Part of a small language model's weights: 5959 steps.
Each number is 128 + 24 x the weight over the matrix's rms, rounded and kept within 0 to 255. Layers, rows and columns count from 0. Numbers have three digits each.

# gate: layer 2 MLP gate, 512x192, rms 0.172, rows 193-278, columns 96-143
# up: layer 2 MLP up, 512x192, rms 0.163, rows 193-278, columns 96-143
# down: layer 2 MLP down (transposed), 512x192, rms 0.153, rows 193-277, columns 96-143
gate193:155124122162148134169137103103097115172125128139114169087130159175158092120153134111135116135123118119134126107089140148146098123149150119085165
up193:086122125089188167145118125156114071108140134104154127101136138162135124114130143089113099132157166166165081109118147109106110086110150143149090
down193:128131120141165170114144099148127126119125171109177146109087127152095099132115119092104163137121064137105111114128111128104111145145115087089108
gate194:142124106128130100168141121133106104165140074151117122114118134111086160112116148139142145119161127111123121136097151105100206116158111150077082
up194:160114098120150152143173142131141115122116113115088129100138143146114064135138096190132155160119138114112120087104156148109126110125141142101102
down194:106156132170173134118106110143144089130114136123108152132150143089141185117141145099117155101159146115108138117099115107096143120131139124128140
gate195:113149096157126160115130116116128158097150115142141142153093104088131143106103155113111114105111131117126118144119146112151127114078104170138155
up195:157122181132118128141152089107134131122133096163149157113142119138167104083116165086111127130120174137160144147151124101163087155154125163143126
down195:107152138134149120135142125145108150088112121155098126118114198115136146132097155117113127153080128105103173135099150133105137132108159143147159
gate196:127115111120105122172159154117157147135112101108148127091109139136127164148157093122140095173158148139121092139139121122155125140125156133133079
up196:101138143109136120114162134122099166164098121175132151118103142150162154127130118137144127111151115123069122120116149139097140131166169093138148
down196:144115153128095086140148128110136110144100110115101141139120137147146156136146150103143153131118124080103134119114152117096145108136115134142142
gate197:074124125139175135120064150127154121167161087152141142130143152107106093159134152132145127146140141115142128103156114152127142148119129117095128
up197:137113081104086119092162128132088085134123122110155144140120128134126122122141083131194144123127159106108150145129102147140150146092094147124123
down197:109180154166145138151161102103138078121111103106123178106166113077192117116113111097124127132144113061069123138068126150149096140089150159150130
gate198:158142111102149098092090121085136128161126119092105114167103101102154100085103112159118147121120148120125087144139133110085124131174101159117144
up198:072171127050100123183133145127146128162074125158103143126132163084116160138131163159153085119157095125115150129138093166142110119131128135158089
down198:080140100148117138138130128115130087104144131119126100111130142153144149145184151167160127127124147140128141113089116147121116169098147109147145
gate199:133150087103132111099167120107195147178155189130132130109145110090123122152083102080108120121149145103128201102132090148136114100083081173091113
up199:087066147110146152121195156172164146145134130087100102150128155122105152127138140119100146122194168119111103126114095155129153122099109089128142
down199:127108098121119117121115160158076118138091167159112099156117124136141125121168090112121125133133101153140140139128109097163072120121089089114141
gate200:097134137121132113142131110138160169106133115128163099101176146105145071127163115134056153168167121109153131126101110091141150110105139154141124
up200:140100142143181148127113143173103136100138130122110135082137150130145131144109104162142103178113090172143154136136166153124142137178115121141123
down200:085125135069140174080104178192107133131116136126146136125158088088126109126128114093178138139117091128152065110158125126092104124154132122086146
gate201:141126130133088116129166110139185131132140099090112092092094148111170111156126164123138168104068140116100107116127118133130140106190126135083096
up201:088117117123105118091117129169180161136134108160115137146103166103129178133147144113147151151111142119089104131115128147147119108116138138145113
down201:152118122115107134108157145101168121089113150114097136093109114099145162100136135163120127077140093150143086124102130156170119123143116136127121
gate202:150091115171120086083105126132106098116124095151122139128160111132094111112160121116117116115132119145137127116135106113168121124128076154135141
up202:121112120109142109132155155145098094148128120125114123110157094099100125128105097154126146150092089160124149118166086140172087128090125132101105
down202:158173128126108196147137153102124150127144137136126137103117121077109177102136127138098150121133115149158121150107124195146112110140134156099127
gate203:143143132107154122092150123151124115144126084139133111123129117185081129179117113098152113124124099133126133152121120101097138126138140124131118
up203:083084127126137121109131132123102144177126149176100091159111109109085156142140071174088124132105085146110120108085130130135107128110116111113123
down203:089151169110139110147133139134134085118138118153134116121112056153109093160084114129147142131150096119108125129110095080109107136165093138109133
gate204:125148126120156126171107104137169114123164085145109145108129092114133109164114104104160087110135108152176101122156106103129128143103082075146115
up204:151119109112143148079104093140121119119144127142126114133148083108126167133148145118159066128114133118114117123111145130143089178100151150141133
down204:137148126143116163034120147083127112154105140150139130167204157118122163125152126131120131178155148140126124157132139109137099136095132098119104
gate205:127122134145154142145158144153101122110138158113122108112111129114077161140164131109118137101135134130143135111134135174085111105144135144145151
up205:162125116140101138169129104135128135148169151117169088115144099116135129119129118114126149117170127114151144126134089122154120124161154096147145
down205:133149144125154113144157101186129134114141135088149103161147149106134122153141135109160130117130153124172157112089176116150115090152166121154139
gate206:129165137109142102119175097132102129106166102121132135129163093159082144171116156154143123129101116108118120128130110127099094113104113189122102
up206:164141132152126146119107086121101138116128132136128152167078163134121117161144153115141086162143129111123118109110122158133134089120156127104152
down206:159127133142109080112119108134145158165171140149131092162131164174170114111148152137146083116195125115115103138129086122118160131125166144143167
gate207:142136136131122162145141090149109090116113104131115132149144119137149099159125124157138114134167140142136141154142167121130075150115131137104106
up207:085161105133093121061122140076150113140115148140106109176115129130105128116144158140128150149123142164100116141130108126095085129115175133132135
down207:085101126135135148153128145110097113105124122100121168130122153166100088143113149099129097168137124120126107126145164094103129108150159135137149
gate208:156120147127115136126143116121119172138164123109100114128208149141121105147090129143117176115081146135108120122094138144138141153130111137136126
up208:091106125157107167136108118160178163127120163091145117150159120145095152110135149113118146135137094142153116142128102111135099136112122128112127
down208:151091120112136094126164162122138116088118143145146113115121150134129129178151117117129107123124177129101164118119107133166145136115140088129141
gate209:111106136115119158139130142155127181092113128116080094113125106162124093125149152147131166122129112082116115097131148135130142098131122129112112
up209:110133148125184126123162096143102103123120126160111124146139178155127118097121123135127117162138122139080129147156092103111137131123065110098112
down209:108148126176097134140120128138145119129133148100112102075162133189118090141141083106096076107179133156101144175108149142155159160164122097112116
gate210:138120127141143126073172139089145167102120086104143122114174136106154086129144121155107091127093171108138144137125121135126127139106120150139139
up210:129113093150135090134181097064182179165160145142089147105174110135119136154127088123127128150106136133132109130123093130134129152153199138121155
down210:133095114096150102196125127099126138138169147079104138123136127124147114159136146202101146094139159103101179089117143116181079160120132158123151
gate211:143154127103114123132116105104152125084090142130116102135155145139154152122140145083155078114164122120099123125158134113123115094115150121127123
up211:112098141139116113133128120148111152142147149141128119108104158130093097154128138116176177160167148143112113133105153094094140114120131115119099
down211:144087124080132128138166157082107118108144110149102108139141125134100133127153176129157137110092157136095149143141148138119120155112119141141091
gate212:110155116124165090150080056116123137121143172164116093124144130144151127121134134121143106141165151100141084172083152126135143129110093140132146
up212:164095135109149100155157145109117150059164118108130091110115156146160120116133112120160104173156138139133120105141119139108138125130111105068185
down212:141153135135118206086087153137107120084161092134145101111164149142123126158124157120106147118098154131152109105133124136134153159153159172181112
gate213:118174163133165130164160113132124151135164158100111184141140098173129117119085131089117128106162172124107122082112098091138134132131133130148138
up213:086086140139123117178119128110139115101117107123135172172128086105127148153057150115143115121138142081153130107153105106153148153118095106116129
down213:111113160132137128144073108124123102080117149147150143147114139124127122163131108108150101107126143082124125102154160145134144136095131160133087
gate214:121088144122087114123154177138124162078129150135147155143146122086102115151129121150103181191119162115127109126139112127150116106098063117125142
up214:102139126130152153128116157108154161130176139110131053111113133104097108128174142091150172156090127092105153150119131153128133135182153134159169
down214:117129151115149088178141122152147158110136143111121097140124106156198128094130108136133171136174151115156131112162076148092126139145068169109128
gate215:127170169131152158117081180148157115174175108142115115150160159159083087135151143125142144108078147135163147144140134150058139118087106116085145
up215:138129160134138126083080141150109165117163122119125183101096132115148141126149129103084147125121108165120116119110100084144082084099087092088089
down215:108125115111091065124138135211129131142112125125108126151145154143178082151154138095161076090121104144079126112098108119062112136168114166122152
gate216:131113110152111145108140073153132080150109167140101075139122133144101161123089132112128126116131148062143120115121122130089110091140129139135088
up216:121118148156154079156120093109084129114122098157115131144152161095138093163107141123110138139136126154123118107153112073112161126165123164140141
down216:123144137128150135176132105141135119156115141141105107155145145167153088151168164135080115151113112121158105116136174150128133149123093116107150
gate217:109103130133128155102116093151083153122135108142107107152144143123123096126137109152120138143124174160153119103127160143118155104169100109124145
up217:138141208114096109138139109139141147176112132141132152114128098125131174092163161097108120107161132122109121103127128100160089131124168141138153
down217:116128091136104134144132080150142144141072128225135119156156155066090119119089163132114148187153128131170103117151148134123105137152151137103129
gate218:127162082058118137121157107136134165104124123137100155133145081128131103170081150079131085141192138119143064130142139115145162093116134120135096
up218:141141119106099143089126142100148141169118143106093138128106104111151164162130122107096132127096132089090163121105125122142109134145119142108126
down218:130104127172103146102124119156113119147146163123151099136165099102127149116154166055148112123159123149118100112116110109149120135113159134146131
gate219:118100098063147141116136148132146107090168141119084129150143183137111105149125149097101108170131145167169150110151114142125106135126131107095156
up219:139132093120123125127116122113115126138157127172101143105126119111117133149114135141097130121159135119147121158092188131176156133143100135085138
down219:168133123139112106116142123157097117126125162148091113129098118134137130114115148064091086129131171124103149115133176142142122087132128126107128
gate220:124140133094119107184160175167115127137157107147088170109139129121121121135133123115129140141137154103135143115144107162118098105130139133144123
up220:130157121106136107131075142129121153165167124121131141140105108165084115161111148093120131105127119099113102106107109169164152112135121123163119
down220:132120108129169122165129121125075137107126114134141152108099167135170186131126153154170120153123124112150118136141132117126125137122055172103175
gate221:112144090142128116124122132151189136111147162156101132140135139130118108124120082086155132154150118109138149138102108127133117164145142148109156
up221:116191167103130070150124097123142114136140142119135127121103138090155097124160084113103139167086130107064138116140100129138111137074115148143141
down221:132128076124123138088113127129108148166150146149101086150111129154097135108080114074162128107144123163118146147138147115148163164146155136154149
gate222:170115121130128112138094118083165159095129136126116151132132164118130159126141098144093071158082138116112119091115156084128156087122132136098132
up222:148171133133098090085118140130103114150105109127138147147151103127166125148113122115117143137114118102171130153096156126154115125119076137072140
down222:114105104164139116129090130133114112149105128131126140128130121138110104157129132181095110142156149138129142143098134097153081153130140184077120
gate223:110143134116121117134135159127143116136136106098129175128111118111131123136132120105135153106115125122187135166085101111159130141103116118118138
up223:104131110137141146164107089148173111111123130141114107124129099130092102133083127116138091159181132180139158155150118118103146108111163100156158
down223:158159154136137140113103149136149114091194134144132161133155122141154138143116103093123076136159129150129118101139125141164160112171113128112173
gate224:081120087159125139127122173108134108114144134122145121143117145117111136176145196158146147103118151183094119130162151128094088146150111114156147
up224:113163094118099115117125151149114144092167167121084114141110108083159125141109133127156133120180126157157072141127132103151182153124132141135119
down224:162136149104107127112161143108125176105158105138117134071102112133133170137149132106160077108133142087133071147134187118110123125115122127109135
gate225:165096118115131127121111121168116138121149116138144082126106115116093146130118138106134137120142168109167117094134147113118108107139096128121131
up225:126135133136106099093069142115139129127122097100101054166115120174092120090130104087109091123147150189132151113124124084139089128119099150180147
down225:125118137136139098114065139115167106097148125116131140140154145144111161160106137092141118106148109131123098074162131101124119152132104127147183
gate226:116154129122131134168128138162131134155128172130124149171151145143102091117113153154133133127102136108127138116132075104093102150095120098127102
up226:140102122150108125098132108140147137141127111127099114153107118126132138147125121113137156112100103121108119142109132125104151121105169116145143
down226:156193100110116162156136135150134159135131118151111100127151155118094105097148111120091099129136146115164140147145121091151111123103126126104096
gate227:126137146108173126129126077084125145139145105167111125144089153138078135130142157143106135156153191090153160166154101156138125146129147118133165
up227:150127127131098100100067124093131068110141090126109130136120127134148113134162125108139137137146133125167136121126119093089140095126109120097128
down227:095152125106139149118150129137121147081097107135134133151107097175157112109153097122118111151125095126147141102062143130108117099143102153075107
gate228:092118120149127150145147117141110141170121153118102143155118116088142111164135159114102124151129158122119162103161156096125105101144140103111144
up228:132139138156148106157137138168119099147106115119113151119150120177137092131148090151134109102131096120152108097118117123147132119083110149140101
down228:137153116140127157109134154118129121154092152101126128113121150146134094156153136101155114088141081090144136156162152142152168128137136154145124
gate229:081111131072112120147159122148117183155141141122143109104080110143128151101158142131095120108111108098138146112146151110142149122115128094128076
up229:096167097137096121140124119169118117144113114111140134150166164139113138112111119140141141165138102106143106110109158118149126160134123174138136
down229:155144093132149095087124190159119113108117138127101120099147121125115154163143141139162150159132108118139148088154139137069120112151140088141146
gate230:098112127090111084156128094086129098182103131085096182135157132130101110172093098145134077161165098131144102155118106116149107079125080155140118
up230:138129143174145163088115138069172151104128111110103150160083114126105126136137099146107120126140128104102151136073129144124111169127125133094115
down230:137165136132116112136107111123120136096114124106147149122132109111151156142101110142166104164077111119094140109119142103140149140128107149110145
gate231:071138113116105164103131155147198137086152112129145135164110126164116131122108077105117129109152105117154097135129160120116115119186139119122125
up231:156120106136158163124155140105156140161089117093146105128077095102124120126136147109113140130138095089103110150146165087125149149145160105093101
down231:163111110150124152102092146131129108167121140107109130101115153172120147081154106116136135112106137144133146090154119082105151125122142151155147
gate232:139090145171118133157148134106111098142131129122127130170170115158132148113096094116137135131132161149167123090101119133140131142055148108172138
up232:102173124130103139121159106095162160137138129140158112126102109112139146131150135166113165118161115111119105120159100116121111138151155128108117
down232:120089121127088133105131139137133164127143104157146148118115186147135158167150173129096097124143171103185131144134135129087125131159138051152092
gate233:099131111129136097141139115118118107131133102124133161143104090186111125141139154105146098129161152133102134145134128095127119160137146137111130
up233:134156139136129140103137130115142135138110107139115135134110154106099116117110138143137141136147123153125130121130128156091139117166114124136143
down233:123166130101162088116119123155096130084121146115154119135130131093111157102092174167153137180152131103153127110111121129107154089134116165126138
gate234:115147164109138144111156109106166124170132121125122152106107130144103150097166152154126108089098144098116128144150102110159119117136118101150146
up234:108118147154159114137127110072104126105141123182142095118083117142105139115142123132143128116162133180092159174110116096108145153146095163141116
down234:116134148122144110182094153088081124123116158134139116139131131123140093126136092047126114100148105112119119138103102119132132142160106126174129
gate235:114118136116154113155129095148131149157125114159132155115120134112133166145063123158111093101159100151155119108149103180178103113093110146123131
up235:085125168120162114137083139110170140118133209091156141123130128149096123172144122146102124132108177120150128121119131118124133161129143093146120
down235:164157116126138139136112140096119120126098109132120097128139133098143153144073136129110124141155154112112131154123110100149095129147118134102137
gate236:146092091134100153141121111154106144111140112093112149156123100123147147130124149139116162107118116120178122134122143127109085152155129103116135
up236:134137148123113131123191146129077134097122131090158163155137119114104127153115143064140124140148143113081125119082175149123144131129144136095166
down236:135113137107142099110124129178116118139133096116148110105139095101124151121138171091137118076167134108109129153131133106169071147114154129178146
gate237:150152140109142091139092114122129171156121099143150065171103188109129193137149165151132144171111118101099164120109110127126175151106139143064119
up237:131133164176135089164117133151081135114140174144132128149154143159127140136099124129118115120096158111131102098188121152134068099116075141136098
down237:158125136102114116171103106152134158150105148119167129103094127116146067091108179137161105092124117121129154122084153140103136118096120115159107
gate238:109154112099119090098142172132110116139115125102113066122106148181097128101140135145134130136125113130121136136104086135169108104131124117147077
up238:133104149168152159141148110156127101166106123105165149123102117136095156138141102117136104126120137100148116143127145127104152119140136170132135
down238:116129134092099126118136119119153111134147131169128059158078130167083106148135130130135156089070165131115088163116137161137121107167142127142128
gate239:113130112120120078119139145134123111101148101117130170149133143142095151138133126111136141140096151158143172144143144130121138173098138146110131
up239:141107139125153174115120106133112119111126146147101107094110100159166099141185118124160115106136130113155131128148145088138153105140148104081106
down239:118137122151115123144138161141117121148101106107117152119162143107118129091111143127138094148183093146165161151098134109113130128140112140146127
gate240:106088133177159110122110135126098142143146150145091132134145114152132158150087119155148085119118092109134099133162139098132144128168158115108135
up240:120156113150159167113152133117147147116109114135116144150126121145168143166108135156140133102109139117107137122123167100163116118164089136155163
down240:166121137106127158124112129091119150124127128134112134130148119087145139097128153161133162113129088148177086096091144115131092111150152093178132
gate241:156120143122121125134126120167163105122110140132143085094117131092144112158121161119157158129133151172115107133134118165118154164116124128180184
up241:141114124164106100135143087153129113149130075129175107122109123135099175087106106145119159057111102148139111104102123159145131180099154132154114
down241:100139123116138112074130163092139106126127120097151130159116105116113139126118148114116083158126102160176107131117149139138131111143140115129186
gate242:176119156114161138157137149110138136125149090132146129105108139152134102104160123136131139092107142120096112132136107072118112111156129115145142
up242:141129155141136146146126096065126106081136121108127120182129137108105174123124125140085106145151111110136147134132114149126125101079114100128120
down242:112184113160101083143154136145151119159110173120108112156184111128164100144143109112127121182147096134170166127155118159130112160088101124121162
gate243:107158139141134102137136081119103111131142130129102120169144103152118113157126165134111182111141118128104122130134099164139108124156133119122172
up243:119093118104121096143133149132131149142156118152115111119107170141126154114094112101118092146140109119117103148103115099138123105148166141158087
down243:134098148149153108133147148133135104135130121120135083197117141104158161122104167128105138132109139097098113138123149177119115158145120113115148
gate244:145134143103151169132120131128142093210133118103109092117195144101155119107124112154093139111097090132095132132136145137110101128139134144122127
up244:085139103113171134104091120110147096133120168130117141139106157153149119143113108132145140115136155125129100178171116106125143117145104140151098
down244:169168146144162182111121130143108126090170130140117130186127107089166144089147133139137132152117106128084119149105155139098114093151091114109155
gate245:148172109132136107093174126118097114114119082129089142171109097141142145089119142143152145140126131110153105176157125135135146177114111147055118
up245:139113102129126111153122108177100149132103147129127123119100168177108125123110137121147128114169145093111148107133145143137165119159149092122094
down245:138125131155194124124146128083133116150124121116125122116121125106121124173112120116147130135102141169132103108121105111091128069146123113106168
gate246:178130134128131150107149125141098100137095162115141114119107111158168106134157169119130160146141113099154143131063157162136119125083125116124125
up246:107095105176141108135095122143146165122137125123147090117110088148128135146128089106104132141152091123102089124160126121141101146138164134134139
down246:128072146150187130146118094154137127129146144141135130096156106110131131150116117147158152132119191114136086114125121108115118095126131140081156
gate247:137135121144155122115140153102091107117081087152169143148146158143143082135112139129073125124146174150124114148150117154173127144083145110154152
up247:151175115148125169153132141094118113142123081099145070130142135103130096121095124118103174146160114145163123129114115100099123127108137134115121
down247:090165127092121149120143163117081158127103132119103137072101120135111157215117113087111175108140173115163135135094145144179144100133126110151159
gate248:128131131128119147169129116179146099149151114138129111127103135123173145129137104170096152159115079105138145143096162142092150114120155070093096
up248:122152118149080139157103155075131171185145107114079160108127116119142118114131151067135165158123118098131133162113164125122164076129113140152150
down248:149133173130130127075124095129158076109106108115097134131156139135116147169113106162126113140125086109072124140103113153129118134132136138129134
gate249:140125146111145126108133091115149119106119126140110160139135166135157148091104108085136098135099126139123119140101133171106164134159105106100128
up249:165121125127096082137193082167158137142147099157106082104095145124166097096110140096152109103138098107130083127143143104107160114135090140162122
down249:136120129147121144129144139137114110129137147153116132153169129130166112095119148123133141135119127098160125156193129157129142087147078109131135
gate250:137118098050163131145148167150116111116116129109105155110127123110143154137150133145127135163136074127139109121099131154159118144115143102160156
up250:138121092145096115120102082142110171116113131167091139156118162126174132141157124148148063165156109135117091146151136122078147087105092140135113
down250:138139133119147154117133123076127126114093133069174084119135118156104148090147108158120131116110137124088108102128145124129085139160148119080113
gate251:134138152157128133112071121110127132112155160113130140136168133098116137116155117142138104111131115120111123069123121151110153092095112112151154
up251:117121096144111117111099132126136132083118109117121143122120164123133100142121112126138149157136140131145114158105123163117124124105145116139113
down251:160128100177110117132116142147139138089107177153151147153131115101137123146154115117149094133130140117168130155128124149180094116096166133109121
gate252:115149135116108139152134104131137155119110136109095095109130147129154117123160117100153109147154115114150121131154126139149120101119124124142132
up252:149127133162130171081152181140107147132157139112140166153125115146089122150154141132138139140143087120152162120149087099144128101108155090111132
down252:097137134137104158081130116138116109155135124093138154120092072106091132135150129101167169108123110127160135136094126146148087133109144098136162
gate253:146131151128104165107144150116116123092132123126139131127111129127118067136142114212131145109127150145102129062149183117119108088114123127120122
up253:095147114147133153057110120140110119129098126119115159166120089104087153133105140116138092137118130096104171128163136146153124145129132146163098
down253:148128165094129148178181137134142157100129161170144145138120129131143124147111137144108105150151171149101121128097114134175078105146124116080142
gate254:139155110133126182130113115121126178112190146144094129116148103161127108128115126121083119175124108126144128157158192083137187123150121112144109
up254:133088081094133087144123109140100126110179124084064136081136111124147152150121140089117143101144066119135137116135119130117147108129132124106122
down254:109157133143111123111099180119092122158105125129128165098141146119128159097154129149131102116117134138148096141142120090099136181148139142116148
gate255:131139077119143148139135127146141132114100145113120118085139119121102098128104081149140106099106165122139111152074128129089114091136113143225092
up255:158087130111145133144157143083156118126152139145117132100087108183150112129099121110140127129100060123114139111153171078128124148155147100147074
down255:115117103103138121110150081143144146156152160157122124120177128117129158106138123102144108093142171144107135131147122140146101157141113120146080
gate256:122154134143124147143113093135130125113112099139134097123084151133142082125121147142091096106133167166169143134145129130106148107128133117125114
up256:138121109095134139183083143157159155092148149181153146118113115133137105094168126122124135124163168170115116144091159161116088177166110136101162
down256:138117082075131110129133149114181090138171166092133156141139118130129106111148120136175096111114128101116138139143104114109086131148122134102138
gate257:107125135167127093109115140119180075128074120142147153169094112141167154200105108103158138121144120103136129137125112144124160133122122102092118
up257:125126129116107089140158115120093161118153095093137080110136141161111121110095125137143167121150166151144152153138119154153126169154071118121137
down257:118116077125121195162128107122164168118091119079108120112123102159147142108174135124118087135178158111141141133115114104125101122121131107097093
gate258:125124140169147126115173136123106121159137148166138125155100151136124141139137152137117111110114145112095119174094142137127127107102114107103109
up258:158064141149104158144152147096135127128122167119118124132114114113120093131150128088131094112122107131102095147145137101096069116147113113088159
down258:102148110136105111155166129125093106126120133106144141097175180142136139129142093167123134104136167138097098146095141131100138108087128113164109
gate259:124188134129118138089118133134108137056127175116138127118137130140125116194171142120119094144154159136156125156190059093127113077109115115144130
up259:123135168172093126138144114091137090109050093114108086098102113155160132085139165188072143098115116080155090120203125146116120108132138074127157
down259:139106138134110150121140151159113098144094069127120138133146140110143112132118119143151161118158176146143124095095179106154141137150085162127099
gate260:126129134121141143107155112149135112112100125124166118138102117143109140112122117126103150126163107125139085096179110144145126133168134115143159
up260:119153108073112179132118110084129124137151144117146145150107127116139150139124129167142091178137159132114165146144114108122129114102113147107125
down260:111143108158136128149121122115104099137129107125136148096102096126127137138149141105105129120107178118147098127153150156137135135140132136106118
gate261:111119141163143145153105134147123094177132117150135148136123114085150133102167150131160196144126140106076148140145132107129120112159129083127149
up261:120089149152095123149114101150119146142130149133132103120154113132120139151157138119175163121107130152075128092129118150129113128158122143144123
down261:125148120135138146156108176110125098124167101164118136121133129113126141108098167120133126093119146160148131159123145148125154144134097114156100
gate262:137133150142121146113143123146070147106129125151080165113144113128107156132095108148168157111079135126155103128108140141085115149144152127116134
up262:159174108144111153097139118115073133127112103142110127133172134118133109100121164116113147101117161145135122128106125069126110136130180095123114
down262:115159102130130137096125142155114127128151145128153098115170134098114151127127123136107126110146098170100161163150125112099148166132125118141120
gate263:148146117155086113110126166114135159135121145153154124155134102151119109087114085080136117134101089158071104136146157150129142160107129110080172
up263:085162128104062125164132161148152156125125162166118133124060122153141100113085111109078097144144114081139194118105149173118158156129118130140106
down263:150091136169158120107096135128118130092151131097127093156103134131138131147097137108138140118128090121106116099180093130125133121112156134186117
gate264:156118114153157165118111101168126108148114111096150091114124097151108106048144072134133106098140097152112136082169098119145139130134160149147112
up264:164083148152111103122112109198129101129142166105139145149098133117130145183122115153104112113130103141103121090085117166119064171153136165118160
down264:115148159141130083119123152117107134140081123171135115124123123097136140126163152146120148111111128173156141125172126112140167122142138128136131
gate265:128092106112144177106140112133117173078138145132117106143141136135103139124137139137095140098092108123094086088122182107128114175163124142136116
up265:101140122150103106120109133112159123139115087135157128144108169145125116084133183083115145157156169142130137131079093112166183134137110157158145
down265:138129112129172114103097155157162140117131123126138074105150149163123119099129152130107117151133131106092154126130180087120132163190151158149165
gate266:105092123112139088124119100111113152159132092169142115168143110091108129083094146109114120173131102141129110111139163173152132088103168116151097
up266:134117149132123154125167121166134163147138115115160112174077125125137127145125178097134102134140160125123158149100135139191122118129126131095113
down266:118151130102130151116084172123097112143132163168105135143127138140141139124087142127127105139137122131194132092132151138119152117084144107126148
gate267:124148166103155143121128091122115127121152128182138117124125112110108118113155108116096144140089125140135118178123146136145166129134129144130138
up267:138113077133141126135130106126132127132145073187130152127113135170118090074155135132143119124135134151096129112178081141121092156138137128126134
down267:171151106070153097132126191111119105133141137101091150136132147098103140099083139160148110145177111153098138138086102164100093140165134100155116
gate268:128139136164129132100125168124175127092106130121124135139134165127126072117147094115125156102140129125150122139086104127102133121176132120151144
up268:140158132116130144135122098074095116148133127115148115147175145158123119151120128109127103160136081135121151063112129129152129106110089136146128
down268:152159157101115133152106173134134102105104169157116150138140071108146091097148102116151117075148165190108137126135107145118143147104080145155126
gate269:129138137121121135141124105130157121152146121119127119147166121101103144115146162103134134130181135131140104160120091170132129086106158126146111
up269:123110178106169094110129149118127160161141127140135111121108142139131105142113093173116101148115148167111093137094149085096092124153141163104079
down269:112150149085131101084085144074177116153117127101138144141118120099161107182117122135115122154182129146101085124105125111146166146133087104154060
gate270:155166118101147093116095137197168133116146160150126121132122119126103105143158158073062158115138127121131135142128168168144105105131157154105155
up270:156120133128144124123159098134085135138115146131115157174095116137112108128123081143177093136126099181124114130144150086081149118130107099135115
down270:104093099148103147145110203140108159150093129154125128129130124087168164131142153113143128161139123134133109137101136120121164150134154168138103
gate271:161112093141137132151081140125148125157120089174189131135114111137182109132110117111113128115126125116133115100153142120119100143112106094181115
up271:143110098127125128091114135104115151152125116159136116097084152109167130126144147136117141136111131110134123083152053149127117127090090104107094
down271:128109127099139163113109120121180183133112149157094110068129152164173133145144163144139115112116107097123131103139151162120088132137116135175148
gate272:101174134098151139103099146112145146129070139140100102156145140170132125157103124155133130145080076133150119147137168129126138140109141136110167
up272:133104108147121126148117133122174139154125118153153139132139134080111108143110138077148126139159133106133102141132149151115135119168122108134141
down272:097128115156114152100150131094090107146119120106127128116105105149123171059126097139121091079143147130131146136121105090137153116163132120112127
gate273:158125106121109142109143127133165128182115143152121089168103160129122133122142103127156107130156138181139098142114147122156108147161090101097154
up273:114100131101096125136121110102135100117152161153123160122112116092137132142122164140113137168152137156116157132128149120118140115118159113107119
down273:108114114139184124127158116149095110127124077170182130133168101164109142151134126093129100147082155114135138110146109176115134130129127129137104
gate274:121123145123167104153161138158147137084183151094135114135123130107145111145151105140116080145127119117132121127169125114102115148090107119134095
up274:120128130152150191093126108103103129108148144163193144123138090154118115183141095139110103124134128086131110155070144106123151106131114139143115
down274:160147155100149147125140096136144112104100145120104158109134181123134074152164126100169137102159157122153135133136115128124120116176121166167142
gate275:112132107161125156105140096177115141129122132118159134180122121136134081171192113099173159162115134130181114083151105131133094133122130134090140
up275:111156147097153096129131137101124106122136063150120157120177112117103117134154127181113109161073125166086120116100129107145130104115159150148130
down275:126155119145101122096144170134140161161157190127087147127125147143119148120099140118111128126162112140128146155091132127174157101126140173153128
gate276:100072116142103134175154174152166084116109109149128158166139102159150102126122070142115150132110104175186138174144118119114148099176131117125118
up276:067106162102140127119117137072174155112181116111106135141118067119141095124140126150113134141127117146091108137148138104153131087115138154170121
down276:110101127155157131121101151155120104121165125129100134175122163107132136153089118126152079111125155151143149152143123118129120107131122123134078
gate277:114125064134107137159108114136114148070153126121080163137095163136110170137136114161128121164105133152149085083098127106197136117187158151133107
up277:114090095103062093150106120087112122150103174145158131112130082119134131100118162094094112086117157118100136073114144150155095133121144115138081
down277:111129111120110124127168143080138145143132135158156050083115141121113083121112166099135103080144173137125119102153118152116121123150160166088114
gate278:188112125103134119119132096105192151106147075143067070134135122134168116118146143117132109135147131151186137149084111075121083179158139094127104
up278:088130150156164177183124139103122150139139125092161081132106136112130169156162103138123110126133148141126138167131127122176124162105091101119148